{
  "n_head": 4,
  "d_mlp": 576,
  "activation": "tanh_gelu",
  "qk_norm": false,
  "attn_scale": 0.125,
  "init_std_o": 0.0405,
  "init_std_down": 0.0,
  "doc_mask": true
}
Each number is 128 + 32 x the weight over its row's rms, rounded and kept within 0 to 255. Layers, rows and columns count from 0. Numbers have three digits each. The size before them is the row's rms in percent of the matrix's.

# k: layer 4 attention key, 256x192, rms 0.161, rows 187-191, columns 96-191
# q: layer 4 attention query, 256x192, rms 0.155, rows 188-192, columns 96-191
# v: layer 4 attention value, 256x192, rms 0.161, rows 128-191, columns 96-191
# o: layer 4 attention output (transposed), 256x192, rms 0.141, rows 128-191, columns 96-191
k187 089:053111149060126119157127091150127123098074111138121113104141073130129141130131134160160140122075126149175101084174151137113112125149080126199129170107121078087096094134143149138133119134103136171101080126184087164162134154143138112123056122105085137154078145092195129184165089166119121168
q188 091:150043142142096120118169077149137068102083172202142162088080171126147057106143119101192116098146134109127184141124073131118202098151120107156160089144156107160145115120101096123183099155132121106099092134116130101137091129061072181095106091126141100090135126056106209182077122140199083117
k188 089:119171105161197117104109066112120110109188093141092126080107117121148094085142145078161117121112124103115202141103108131070176169129181035103148119127141081096151191095115135164153155115179123119151139147109142100097126147099111101143136122097128162142122109110170143093159126102118121160
q189 089:105144150195169191077104186126156068100070105133092130129124173098141128143156121116125132123080108119102117092101164101129193096078111130151147152092152121148123149130130115139135157180120126172145141072058176063118141104042146101114201120081115120091119043104088160135143114097138185136
k189 091:203158104101107191077054159127142090097140169135132085117116153108107118150136168116170126053075117149130100086117097130085117166063094086135131102119108075134169161131145087171111171155116070132158147104147120103073091134105085099195077177116158173122071091115154105126123130127096205143
q190 104:142145130196122133080072106150141176119140070149114053166124141111152137076129116096145110180097118063137054201155179130131213137128122169140046114119113123118101124068143163148106165133153150164116165217075108122170111110160183125089179141146082080140172129154137157179156093103114159049
k190 097:134152113143041066083104109132167122111093105106092104167115159184167093143123075138120098125102105094122084167125142139131095136189106123190109090147159135150138163108157114112129154178147175103154108130123118149094110082174152154144107159112137062118120124090096049118103147102185137072
q191 087:123121135213118124207115156130123170103159125188149109037190169127096126093094128102119075094125131156120176149110099109126090141136096142082164165080120139074173206191107168128171041127118086124222081105119113138122157141134134106123082151147103099114116107108104090172092135121147172101
k191 085:155107134111103157156063130096129166107137117177158114099113110093088183027153206165130195115109164095119137115085202138151115116095134122134153133124158133056141103164103111092112101164145078147161103116077148173061103155157135109094104150157112163069102150136117163091102164096109095122
v128 088:146124159165148229139100116098118132169122148189138130124125087110135146151144154143134136161069113112134136078121196065129146110197149142155109156125125151132138081132193137108130103192143117075090133126142113114129133185121118107098134126105109174174124053133149151116097085123093104136
o128 093:186076122074104079089151160105116116133134131139093074142218140114156201111074123135122115160118064094125119183190149149123180167135075109072115088079171112148134136156069164163093179109121138149154086118137116156108101082175115142092117067103130090159130129112158161154151167107117128159
v129 078:129103122140147096090152120112113108111139195121132130153085134203173097072171149125096139062096182083099130203138117110122090063118103131102126125102098216169117168097176099162120149080098140143151060139141188082159125128182167139131113086114102143165109149102149126111155047177173140107
o129 086:086150112173125187177169115120120149107088098115037074076083124081033182159061123173111124100133129139181127158143136129124158181175098121144109146108103112142172095175091050113120053157125099144082145166093143105106123138116070110105154137149100139106141122153141083166107150088144132116
v130 090:165119167099178132139144132141086124081153165112154125154181104104124147128096125182095165148198188191195084094151090122147114154106142155149106150133111102113112149138090074185184134135168184145169138143115117116191167125072146179082113097133109102112142113113143134077130124109073166117
o130 099:098111139168108152113141150091109142152141115148124122114123108133157139152128150108068088141070141061148097117077126152067160084149143092140119143075163176190143075083152136133104151120117206102154091133154089128083147159126207076060107169114164139123094144136154176147140087123163151152
v131 088:155104149142163149153143135175155139144093200084112134191105108092181119165080091150147122116209126119169098160139164106112080104101186145164104162106109145148112117093140160125136212154121101157113052146147137141092119076126154155132117143132071111140120101135124149097150123128137137088
o131 094:185089145113133119095118144120150143118121107147154132117163107176081163095171191101089133135114166146106153184146129037122139201167106150101125129106113126152110147157146160167107081138145063098171080120081101181160105164119129165102115062195098164099097163166115172144077148133106172135
v132 087:166122151155107145120081090111149124100132141130171139100151157160172190134134104119160094102182186096175076096155134169116172144105082137141164121130064128161117156125110089146121117118117121096116080126138165119082108170100110130149162135150168110110132169192170145147099152144188104163
o132 098:139107089109097111122126189161109163130119170123143094166124113135093156099132134070087167137133064156079132171162154130176115136109104079127093119118110093118099111140132165115174134157083129105082131129162125108136166148162132116132193133152073114098153116092098083111138076146064126131
v133 091:085085076114146132127132145165125144227119164132136108064104145094108173090132136147156152142150122131100123106153169168130122123071134172189162115044110095154201137093118147180164103169094170106135119164094148137070151151142125105126163080165129156089125160185082120137163161143139140147
o133 102:150118129131075139124103104107179097076128088137154126169149096160157169148187160087104138119177084126158144187136156089140155101131064126050124172208156126137154077140145125151171115126125162148065158119139123112140109105174136139128068132133126107171120076120165157149116148133088144091
v134 090:082118140063076115148126152135081155192069169133080157100114128086104112127074160086206069083168139112147144185114112134108126107162130090164152189088114096094077138132138142187157137156154109117087105172096151091096141130130119135128170168115120096138083160136100145117118099154224122152
o134 095:155127075211150087143190114087166161116191125111152126121128131126060196137179083106164131125201139123104062097141177083187115143096133160098144137133101172181118047123146117055134099148082157169170158074137149162120113158071139118132151134172140129156089149158165150166153140078140135113
v135 079:083178122159138136141110140176161139118206113118100172066159104127118117163195138131138101122138100187092108080177178139113098094185151135174151117110113126197156071131155115069068126100153110117090170137139125178185167151110150092097130153118174104163125120133169141111145131153130128109
o135 088:114090195143140070103122144073117157102036082152132101182090148117159107028098151118154149140158083063102131193148124159140138175084156101111167114173116074121118108122076143164167156188097113161142103109157171159172107096119138153110126093112123113129202091137141109130110116100168140156
v136 087:119122107110127120108174087118149079101105143126163114147097143118182118182147123129206104105124134141110069070091147140134092098160161108134110152068064115138119116134167110107043153104095149122145045099177126109139163194131123171204142129144101131141151158155143105095146125087102147098
o136 090:168126138139109101189122144172082139138136085112137104111132082178125104104116156124106149114118103101181134213139147098119079138146086102116100162195182180145181169118083081143105092126162169059108119140048103048164043094145120128078106182117095083111089129103087177141124131128158116166
v137 085:115147175123142102134131090131091107101100194114117169105190197139075152113115120146120154106085119113103143092185135135129130062153117111184121171128115156150087076116164178128154176093157151104145156097131105130040126122130154127115163084164128112135147189124153163148141129136178122124
o137 094:058108140131101144174177087121155144106088137101085130075089131109160124094170144134073124162123134105135154100108158143174058197136094091134128140123138107133161020175132140170102080195132130091101156187134119167125107112146083125039115171117105171127082142112118124108099130116145166135
v138 084:100219142113152134133165096103089103051145113141152109108170131152178116111092162129135095124115150109177105134079090127129118136124131094080142096133162120125139104132097128180147183140146155122090087081085123103065167205150111109084071141129174154254171085147100104169114151154146160181
o138 101:106165133125126099115140157180130152158105079148137078127110129084151145156150086058166106183121137134091133105189106106170142150164125101169121116171101147113054212126120126090141115144149087121151197132099067135134078030118111124126110060146153067104083149126170188121095123106171110092
v139 084:151157156076107143106145150140099133182109068095181155093135151096089126137114119105200095116201096161152136139101117091177132110113091152211152212140146147169089123125162153189102122102140106067096138114117148099164148103169094163146163146133131134088141152166149099180166157103162128118
o139 092:102142068131141116150134138098133144050185150104162127082145096144145099149096125104112160162135075124107157115103183168069147139117242116126078085104132106158154118177161129103143076156123157202149086150110148181096125188098185166150088112118088107090114085117125145086152128170095106076
v140 082:126104094147191163124121097140128112144144104114151116155121154139117067157171129141141195202138139122108102146076061159134106172111127168109175200073133140101097143108179079043180111142114120068172101133142164095148155120089119096208127143156110164180118126087157143121145126113161077083
o140 090:157112120195147145115138214153139131143109062116166152092133095111123144100070108156124077129131133148076137128173163111153118062132146139154129127114090115116197129118142148187109190119186149199123108030167047102116107110141166107098105145104169084115177102126060089120181164150132154116
v141 097:099143125094150162136080078151176198158108135125129169153130089119108140140071158148127172117101074113083157162074151123169130141185091068153141087178081153192116145105113099165149105139093167127098158132097126122110194151158118131030149135137104094120130101143083051103123135114137146106
o141 100:101137152116110154121109119069104042103141109098121165124132154169149121097104057111108111094141083128148132153146197106132161142091138147171091115065135130064114142109115132114078154205108113103148164098120119154098100119138197173151119103112155151099159142072189189133186059096149140103
v142 098:161194122151108175176124145161175062165129112130103133114130120153135092109179131133081070093190089143110104054148182132164144118111152148114119108138146095091154158130124141130145118096130055081121106145152119122145125084113145164104080079155090099106077188138166098222157149139095109103
o142 100:118072156105130066144161104110075156103148161096162151050133163093080139140087124144197106162167154178154094204085097126110067101135104131149178099201117120135131130135159119155100126098080141130178151060077162135096159182072186105144109119131067157168136107092103133120080140125087145145
v143 085:085090162117136123059138170113152079159146061175144089118121169156134122139095080135130255125148106068108134150114154138108116107191149080142161133117169146139115158139053125084135139112149090116094140119103086147163126156124113119158123116197139082128115148156092139127102101098100128177
o143 096:145160125134099174176113123114106200095153182131126161189209137094139161127138159102126057117124099215077135163156133151150175175124128101073129178111083119127113156112176152127098149156121118098153141131175063126112147138159176185115184141121128135124156108165123098178147108154152110102
v144 098:057108135203132112103110073164093149135098087152143121057124090038108128144085128183160125122089137134094095137132156122136147090177107184120153142103156119089096186154122133114173104154129158078194151073125103144109114159093128108136143105109130109142131152078120129134141211070126153095
o144 103:204119145130099148131135121188132190094158142156097088175125190156132118180158111098125117116159128120109149129095090155102144162124135130167141114141136087159172145113145107182113159127163130104157098174140134097189088060181165089104110151133135103137132080146117154121115116162097087126
v145 093:174172153057153167172123088091132097136113124157114150053120077157113132104129169118168145187212076186158098110089109100124145135090165177096169123168108105116137139133137126127132130162195132122113157130130103127210077189132070147107126205120087135145150151111123088075133097134103190129
o145 100:109109118095091110109104093098130046143175126121154059148062136109114132101125126119165114130038134097112103132123140176086144112138158127091116159163105158119133150084130127151124162133089164073138103154124121100109112057126097172131140079082118098154113177130143056165174165130077091122
v146 084:137108193082112147113146133127122112125123160111180109160066123117108042204113158133140189100110068093184212131152107100088148074152138119069133072121171080142100102150176133121114130133136131130124153089147044187146129128155198111140105108134099141082121135130071155133117134152153154085
o146 095:127135141177147134164129105120106165176140124118142124145180125179114171109124115108090098115153107150081140172115086175111118162146128165156192080122083204138096189139112154112120038076076131100162118194157147171113134049151117083121126123128149170177086103150164192139155100076142044123
v147 086:101068114121145106103168131087176137125130147166139067170108124101117090120119173161061126106180147151193142129093088134134116169167128125099143187136111092105144146101180159048135168143129136146153153140051141144101118072123051108161109140120169118146209124100125159138121099132129106127
o147 096:100163132146125160097106155112067113178182143117144092113101099125125095136128093097147134116168144113105112125194085077139090075095150135180126087076121165125072123152143126060147118074216126142091130161167120113131114128165145151098096130205113140111084166143112133132143144118168103087
v148 080:179107081142098107103175102080108129067093122068146160163142114167101153145122111134117113087146087139106143136117107118181095143081090100150105099155085136121136148055117157125082126168067118109120129140119120092137096177175079125125101200189127041120143141113082178154098144112151096107
o148 091:077121136102094123108153106163131121131129116133103134139180131134139077123121120067098149158066095094135071128100172157127101135181171140162156116164169112086111136147100156074093157110138128085167096101183231178139131087070140100149195176140076161193149088118109193094186091108064157104
v149 088:119124168085109108155086176124125130125146146089080161114143127070126121183109165141086094101132092121081122191106179191110136165118153090153184158150106103136131093080063147109165126142156156137091080143113151127067127134144119163142140168107180089144116115125172183115157094133104152151
o149 101:157083095192157093141121096141118132152108055078116150146138098213127109161129096180149118185145162120102108103177154090103170096152095111107121132118117172106037070161112154157138145131143129110147149132202102107132115142116135141118103160140141128143155153134121114130075169086134096129
v150 089:165188106136203084119119054112134151124141154146209130147164073118157069128126111184095155176087081176122154106116158129086104117059080102138086131132121144109148110106122068103154113128099106140126150106173118163125160102145064158147107149103116082206160106101144092219124114187135101119
o150 092:166089092128111141117115175155167098140139148113114126101095148082190075096111157115206148145140163111113121195109121169173142161187172123129117092155162111094089124126075130117101166181102112133179097152090080085125082134111129071113155128169155140176101182083098158088085157137148145137
v151 092:083083090115154170195138129075086116141099108120187151128143218075164152144158119125138118131129110113096156133155087144152084111136096148090120109176048111119128131089113168091099105108193100135126105159134114147192120113091102112135143140163178180159052112149125082062153169108090092089
o151 098:124118164136121138039171146105160117165129132126165129123090103112137070175145152080176149135170105180137108166143212112055107119086139160083123131017153110157140201154107147160149133145111140099139155098154154172113085104161134175115120111082140094146147102126084147151147113136071104209
v152 092:102144132162138152113110124143143136126080140181112140132103164129124129175113129157148139157117189158075127126163143074146153106131130114185128142041100122138152111143085154086123097187095157110080118124133121187133146167116109113136140139111140105109057152097140141079110122138089154090
o152 097:176146153114188106149134169059138145108165109081156068144127128102161092092162105134122172154151147075139127110149144151157059119158075116050152141124128111095086075148150142142118118072175123098139092148152152087156123118164119187132173095158086172173149103158120137163169139163086135150
v153 087:146092117151130101125120130098118150124149116081123144103096132120111154140142149159117162131125135136136096063154110087055151140090138183116139159107100153160140135148123141115125160111143110120107085161093114115154097139143073054154149132099128144100050130113195107137181146128204110138
o153 093:115131152076071099175157186178101100190120117142122115117149104116117125162106145144147103138136129062163164167117162079154081113120134130105176145119112095109102129192105176136118056099122128171121084140182147130124124088080131192127124099176079126146198077112158073134110086089109123127
v154 085:124121112152089094091138114134075101127140148195156069128103135110101122114156154060117157147138130199096177093106084119071091122181105124108194123132138096088162152112100129140155109105095166120128080120139150085124118125101146050106183106131141188180108094159127168142141132110186033143
o154 092:112188116162168193151128177113125119138136114127141147106136111117146101158097084122175138103129141109157134100134126111204136113071096144156134107094103206119136077082120142128093116137132113135151138068107199142097097110140066116151081122143129187118127102121113088149121113090126151180
v155 079:103143109134178128136090157078069084116119145100203108144099111113170161182073087143090129185116115120172121152126105118143065136097124101137117144142154137149113065115214128092156127163093100166105085143196104145184119165178181144153164165082109102127125101133113128111142137143112110150
o155 086:177131121158138137116145144160164130177154081175104174187143131157135108108137122113116187068128114152105158131176163142100108135110153076114103174159113076135096142149100111148113142107177153134116109141139078164101148108075144108060138123132130102144105116117149183149042136079128203089
v156 086:141171188079174140116183135081071078059172117141143096123141124090097152127111117127122134130156164107130123065137107097114165175125143136125142114145118104104078164114114139122178125109148041161169145114118105119147094131165179130140161131120139153125119083044085094091150167163146116123
o156 088:112137108150113135097079123157114100135118129157113088118118171087135127107175142133126182094130090182115139133102105124142095115088130109156128110102154131118115223102138184175089141110099176127115166123145115129120179084084132086165100132092080127169120121171158100163182149076158218052
v157 087:178123182145137123151125137145100213076165110103132143143160123077102142137111152130097157111171072149147198134117108156063095153141114111128107147151097140092152156108107082106127108112136107113081186109129141091112119203139132106138089115114214131143089099076144113079118118112129149126
o157 097:141112121093173083107138131151167076163094078174099193120068174111112167106127127127141156113103184100130132111149117158167136131179135153109175078146157124129158191139089136164086084147090155092203170143129099135123124125146112128162155122159101127091204093117086088168161155152107070088
v158 087:113133151137094124090105099128172132123136132145174119119120135147123115118067140141061158073120094104155128087173118162182092151114169196143065137135135125112126171141106102177122187116151118120140092092192166175164126125132042077107141165116118144110066131109115125174159145086135095100
o158 090:063086101074116132095121113147126121131096120100126130132126093162147132173123126132153082115158156161121086180074138121104180169131095091117156102099143115131141169070154116104121115131163120146156142123138098124065136162166150130125141119104096125134173109154114112091080087122124193176
v159 078:079112083176177108069093098135127154133111166089122130172137170133130152146164152149171159098131173133119172111119134095137117114156095077145139134130163130122102091136123108143103109133165054117141132095092153129128150176133119137187091111145142200104154098098133181179110162086125115141
o159 088:128092157154083154191167159133194161104137196171122113104089078146128142095137050075179110112134105146142134106111111152178127152177137109124108155097113076084120207126146161123188118153164181106124126162158104120128099135108129067047133106115103133141142159195135104078124089162140122141
v160 093:160116015144125109080207151112097148108142066100127169145119126112182120127178155223147104129126072134125149134115125150121106053155145136155110123098120146131163119109083168101111119168116179135102104126102118122123137153134146166130103140136078085090091126137174112159185139070146111133
o160 098:135160186094063149186100079093129132158137083162102145180091114078112138198116138083187147149121145135142129139106104133093110132121141097139169127172115144123081111188118123166122112077152130155126096117092152147142177076137120148074160109155135091100114101109087140120102101115152095098
v161 083:113121139112117135202114133108105146153104134118115114115168126138142214139159196134124140161108098101081087104167168104100158163134112103130106109211089112116099116125129145115142122115160149153145094181095053106154129110173104106106124131145090168127125101166044144195126117130105194142
o161 093:106175129137147110129179136127130122100184149077087159146089156171159119070135140108184154100121141116192076207172149138085109111154137093124135127160132156136153178142100170172101141132114121101060207155145182164088181139173140130169162123165133128122199163129153119093147136097138065113
v162 087:143114169115139083139141128106127150160173166094158111172153110136130132096178152168118093171104111166095181143093195101108201181127116118081129077153139161154146148145098109145124096170108111147110119136145115129139134160184130124100078124088126112138087091163106108110160112103091104124
o162 089:123128110100135103136144124098116113142142177141084087124064164108091151136086097129128150066105165119148122144118079096104097134109085161187093117134114156117069160101129093184124136078086119133054161116166135179135061136090146142179169132183161089134187159124095105079104121134151152072
v163 084:128139102126136116076134152114146118101137123192171119102165205117147143180133104214183121134116167097113156070132139109131139092167119135077121134144114095110075143172094133102057105115111151164131101141105125166107104066142091145138164129113047115140034122163104180103137121194139108095
o163 092:141185114124112142145122099037145127156107200076088168100142051149131155169127113136104117118096151169090140156114145142124115164097127146160083097119175100100119093045146150191143149110117134073133101153148160071136133152142090099135134167116176123089174103122135119135119152093157111242
v164 089:158142168133157104087143139165033137149113160125107123051146145195111136149127199126083136109150115122196104096159089145130159076097091065203125171066087144148109095124161135115149162181106118136158142121144119176159109134123090133105104093137118121182110093111160115098158073109115099163
o164 094:067179106125138116161151147111165101070122066127157082083122119113219090094116084133091160149199145152060125169127166086144081178107121125107165141160151086179135138146133162094139102120180151146125118177126130113112136110077130085123125134153119160118180135132057082137099133149116134064
v165 093:116073121101122204115064175162163110174071142153174120131114133146106086126153197110139111121112160148137146142118129130150085132114155163157097100126117142107095081086110081171113100058055107074106196081077098073156077123142127080114128154168157143150109103082168129179134113151084148155
o165 104:099107164143163146144119126065097158136110128097119159152091167152105126104094113175135099160127073122076121099182123185114138117134114137101117144117129148137186178132135140099115106152163139123156104097147101147077138127050129139107134119161050099176135149128106141175083109104144077138
v166 090:118140105166204171133129058087156122139055163097123110133106197136101140140113138084108164163105079139114127162133094137052131060160106136120152111133137087153089109126145130092099111139101111133114085076117124143126174146100147166142114143132090133156085143146111133132194140168135090089
o166 093:167078101100124119107091103146118169189182109148185107141098077150125086116099097151141090134159103119115150141091194100132102125072194097163131175128080128148158122186108117142104129128124158054116173129170107111153120087102122113128140159133146035142131124047108156119092194103107178150
v167 085:203098113163151130113150082125098112092170144110072175118098138088155122086121157114146144141190147104109151174119099123137216138117176125141145041139133163130125172121114124191113116160153104096133086132116157140137143152048067126159135132112108178158136109143142174125137037150155128148
o167 093:093143129103079111186118128127120115140120115118183102173158167193154173138118083110112145148115140114188196144119152110122097122157118132078119165075159144106146086095150115110198123132129105141121153153146120079125154121184163127116091124142166156124191090147140115138114199151042102116
v168 087:065159194173094111137129123103104175174180056149143116118117136092096152124134201172142145177096150126107142117071100086122134122097111088140083131114146146153104160165140138133136113131117094102148088096066120141156096107076165111113108196091196129114113064113141137165090173149093128105
o168 097:133151143149205123081091148171196112085090193138047037142113166110154107170097060089161149068120163152043169139173159142125137101140115159172120161094098094162164126109133117105129156126214164131123137119160148118117163134124119143152064082147141094086161163127108135050176107124172151128
v169 080:127125082124112155156147146134119124147161149105193092147123099117163138145099169109198135193114147096098119088134136184090107135172156133123120207141081138144121101121143138132156158123104128146105121173199090126108177097142077132140075165140139154114144093162139075103120122128158141092
o169 094:128133102169102145116066158120163118085094118118114111146184125192110097131144150132117147138222143087131120170174146098105139119129150107142147120139159070095135153114114125170056109144167116184140181142074092147133087201148098116129140089152126093143121133079139166103175149093084146114
v170 089:134106158125177129156144100145129115124123181162143113172094131137141106134169118190110102114121102172152113121156195080083090071089183167183166110103128115117118145116152119129082152134122156103161093084143124136015044098179114147183096208144099123158127097142124133112082206120130127143
o170 092:199170088076098154116139079134128107129130095163150110033149078119113136130158186132173111108128118119157143150105032203064156132165090153118155124125171122062144101105130150126167179118095116133105070158167136122201090139104101095108137124147116134125155129082124140163116121135144123115
v171 092:135130093110103119151143092194154094148176179088198159134116094149099118108138206123143071116139196088078152151147102136132074170079164106152112135171140132090197165191201111111118167122143145157120092151198131117097112124128112174106165127048192116156170192063128088106068170089158129098
o171 101:113080135120159138095109148084144153135079053169142129144131186155146101102089164168092171084163166174118168110141104196107104136148110170134110063150150080120142091080151096132162146107126149097155087111024146115129104145108127117149118148147109178105139131129114119164179173125147095124
v172 093:137111098170128127105137153094127106146104189099137109134119192127129150166135068114125148183137154161101095089094152064112111138082120158172153132120180135105106105081151102121120199156147140131122052148103117131123146133144072086155088102111190112136116153108117139174051081109154093143
o172 100:082144130104135166176128150169128156118173106087096062084138106111150150111103184187138132082147149122156099131184172172113140103145094190078106079141095146108167122142162081152142144158125089088136087113182145172113128157043119158074140154070140145131158119151178116114142178123090134075
v173 087:107107175108132094159174051117149105157163142102216117131114154132225118113131161138080126134128138133098090104091167123120165113137124154139050126124144130128164149071104144122111093076120092143133140069126134155150089139124149122130119127103140155141093070112133163141128116144124114135
o173 096:187118076165135132123072148117096143123113125129120117097113119127154134170046126118107098125106109120144133117116109126198080155202140170076173154142137154128122114144099127126119160089120170160070147168123117088082158096109138157103113179180078107107183163107119079077096129127131136159
v174 085:114125149085108059091193151164102111115181189137186139117134161169117115190095128131182166098141131066163110089111113170099107155184177123151107143111116117071106143074082112198142100157132141091132121115121155135134136137135106167109131125139178139127160086094148110180210149191068161134
o174 098:143097109125118120118080096098116139142138128127083097138079124143120126093126131143104123110195083157132134165144139136147147100101119165154131155130199166159153200146164184128122157170116171207101113142094044123077111160151121115187168207136098108127081127199172135130094071147167094105
v175 087:139125119119168143077116111129147083120118119099112111126085198179138146117140105091049130180119150147206115107171172182115103131080166143103071150130128093081109128149151077153162179171084101130103101114133120116100119170098106139081180140084114109117116147133118129113122201120098085124
o175 095:117121062092144154140079157109160158112156163165146163134178066148187126121166165179104075110107130155085112148164093112111154141136123088129150081174133191127135100129143153126150094107087196053148158103114142141113217082130107110135159127162121084124112146061114134109107070104128137150
v176 088:152139149126092167102125122152123118120102182152082090082105132149090103115155142110106107170147171132085136105063150120060103146115131157108141134139104161163096125092068130101142181199123164105104123143141133129153219130142188155093127093115162168100075174096154123128086146100197115124
o176 096:111132121153123071152101175124117159113175101147122097141104126104140207111158131185149145114136126124126144150120097162131177147152170164112131071079172070098125006137212077077111109112141136088068161081093137105121101098078054151119182126126148167128116084107148154135153091113083148138
v177 083:149145088112119122119117123102165106174127121151172121134142077130133139149131099110175086148155147117109149168172131052143094128127132168115080117127144123117127141140150115120122201086131070205100144134094144138109129153129132173140140138122198103151065160062134106124107112119124117223
o177 091:116142190137171129098195127093081190097105140161098105132107159109140148142082084143137173174141131166117067141112108158127147150153176095092160145148111050149149126133107122113127099106112152057154145061153110144121105174141126129097124162136067180138184154076132156133104156124126159065
v178 088:118150159145069045129115102149055067134103076106116169149137155088161135139194146171120110122101122124128120094100166078129131145130111138097180167144137170102121144144116116125150074153089130113101172109147073158119159113082106134121110120124059196130152131118133137127103168115055084094
o178 092:171140100086136182154148130138150099072106149134119084130114105159147090141087164098169175120159157136147116060135198155056176144142150144171159079097108129081140165152115141155144180131165192171105164182124117070090130119171117144123144063129196121173091110124087183149135135177105123123
v179 087:167187071109112172108158142177123116132115077117100136176098214125100185086142143176141187121106174065126116140143163156131046139090139067150098128145185141100119181098122108124167105113129097162120117121136122097162107168151105112079144139142126094135109140113149156114121124079105179142
o179 093:113060224116105118094090130119127133093129146121140132130184111086097089129159110137134098121092130144119152119115081102084139158170134160161133102121087132103130163153073109119088218155125171082164123104145091149099159078077142093114157086085113150147124086121116105153109137126062124138
v180 080:126119138185194108159084137171157160091080111122168101080162149076136144115126127124144137094130169126122185150123118086096164093109130157088123148145116136069110109131160227130163150143109173167127100163217125091101213123140159094116101163093139153042090164126123135117073129107167105088
o180 092:173161114079091139079134103128099213162138096166054154137118086210121121144139090139095147142137205128174114127158154165134111179145086151128156069190120096165121101131127074166093086097179121105133171112053133157080039163139138165148151140205107149141182079140105163149144140105084112099
v181 086:115154119183139145072146104199095144127144084128106159116180119125117139061119152129161117096108121173102123175184142151112118137111139187149137182094156076151071067113134098128151168144079085137162119109178120144148165156146097157168139116139127096191129149133148051075177093138125114119
o181 095:092133123106106122177108139052111100107185128157132162108059112140129140194120140196115129219192141110143073205127107155123129124069118170136090095148123135172075133111212162077126150155182157098125080110104152109181097130109175142163110159107096138122125138116100136117122108143144130104
v182 091:105114140119115083070134118164125113148115084126175121095103171090138149093181204149151142128130079136142129150112141227160131107101089149170169147141134114102115137137134159128113097164142095106164135110108126071130119084133141168135171104126128128103141120158129156111168102124155061116
o182 092:102153121126153145150099076088145075137156121096131132139140077140125104153098103110101068152157095154116122180159116062124076127133162156133127107103134155133167130146104080130121095126131082136135105133139141090069172122069182091148102141136115165170130141152126118207114186167102096120
v183 093:083124136044132143139149181164081130145136166163120136103115078124169154111091113116142157148146096131159104099150160121140115098062115125170100051110105139134202146118112131116149105119151128119156116123135132111093094146146108158157160174126078139083091121088120151129125125132143134194
o183 092:150125104142135086107103153126233170087097103108086131150168163134092119162093149105122178093095112108122203128143150172135132124180077130091151153142167125138081119126112149163105177150046132098126111065169178116149139126121124121087073126093167123178156154142131113135112161165114164079
v184 089:080130137154114107109145094102111156096062085196124168109130149083160176112098091115114171198153125161081149096124154111153136133080125196132148195193117086191142125125157134120147122116112087075094148087101121158139090124225197104136143114119141089134155088133111109106166074154169148105
o184 096:149144072133144126125087139148184122120161103081141123137109175074116131142201134076147115143063148095171115169144145140169160139098169121121076165092131129113147152160102056156127089139159131159184131157160162097092160119142149177084119138156146104208123173166143166178091133106109166157
v185 086:145212114045160168151170133133170086165063133124153095195138118126168103134150112103070141174090106117120072116097131122166138181164129194130140154042142211138155128147122096110139142106113113157070166118097085152114163122131122131133139139106143117104131118150117155198145164081156140099
o185 091:171064104177107124123101114124096072083088103108172130128132114089155120091133145167148113165125124072128148147137114082085174117087127110107162119115120148142120152075129145110165155078114087157104137125102088140161135127107153140099106104194105147130148180097052194064144085135085135163
v186 093:177152078169149161096092154138147056123159089116169064108146162110127071127102107177100137149186141096146146080085096091141149103142090169128095165053128089090186099118137088152160178097064119121040101151132117087199141152122143133156153163114134113152128114080185083157093112155133135143
o186 101:198101189113103130116148179138112122137152094150073187142119116069154136105082156105134118127084126130166116126131077128133109105125120096107096100202092184157093197085086168081117105152156107179149092140128116078123114115120135105088112130169051147107125108118138152105112134167094123104
v187 087:134159106105137203098120159131100163099134130156164111160136136110134149104137155123110134125135156093130088152134152173151167077161184127133165095158125127148119139101208065138107125121155097138066136127131107157113134147132118125170165140106154085097061161167100085143139127103110147135
o187 095:137119115149150092156115074163083115162151108140116129153095101161119061130172126130150199137186098139100142138076101133129048121135137139124119164077097131141098157097037149127147140145119119158129101113079119081138150111099117178103183119125104133107093123102122085124154128096137158126
v188 083:119128163136147126063156166075108150106154119128132183094144186096126160131128085117089127081201166147128114178128139091145098104130176150136127133158145130123116134127135113132161138181144039196149093135168114113156127158160129064116121084143097095138128123111096088145135090090084175114
o188 089:105066146123131144136080111162174109116180141126174142117103138193142141133101090126117117152082099166141133178120070179106189124166082148124097130120084118142146197125175132118106128119148151075120148129080080159198138100088125198148142129152095137146208126216151126123122137119141185125
v189 082:153050132155172146123124103140126134183146091147139100127185171052070095171075126103164129147111100129167130081088110058144148112111128050151125164129175113161167130104120127115109073167043122189155111130088170133117154139117121141120179111140139099145082098131131137170093104117124118135
o189 095:135159126103136086072079212158125114096151175153126206163127114181159167058077105092175126125178109113053133163123153105148150149125106131098151133117097116084180135146190143156110150052170163066093095171108062187154117111176158127061068117117107157114176137119130119105099181131095158114
v190 087:133136149115135097067128097171136124104083087090058144190105081100171159130130102152099083127180115094074082138124109205161157146161120110145093122119200134117117152122084168118109088095070132103088205097121094156151108143116127143100148105177148148128091133120138098075111160083134154081
o190 099:103143135136147122150147112071117123097135157120107134156106172144097081159103115109175140092086090095157190050092093060156117069113130105085159122183060104141142144133173114166168140183120117125130099192116135076071118083121106099149073150104135138160144112058123188147123080160084118194
v191 079:095152128108117148110151142176092126167145126115096141149106177115145133154146084078111100117082143113221186154146129166125122108070200161191137108122134139164187125146174118129096140090063153103092117156135132114118155131099130081107072121131137166184168196095029140144164127150104156166
o191 088:166114136068118088140144112146133149130094120142154151103146137146130153142113147143123108128153097097144136146132088085156117133165113133084105127137157119075078077151122157114234147173119083129137192124128158127126120102143134095143138126176163084115117060143191144156109131154126129137
q192 110:136155141107084128125097167128116124087144206122104091109182111166101126092126151104149153137149122094140126159138122090106158164140128144153144107093070119069056066170115167160120110065062127098139152124117090164095131127099168116145096139130087081109102173116130119171047136131123115178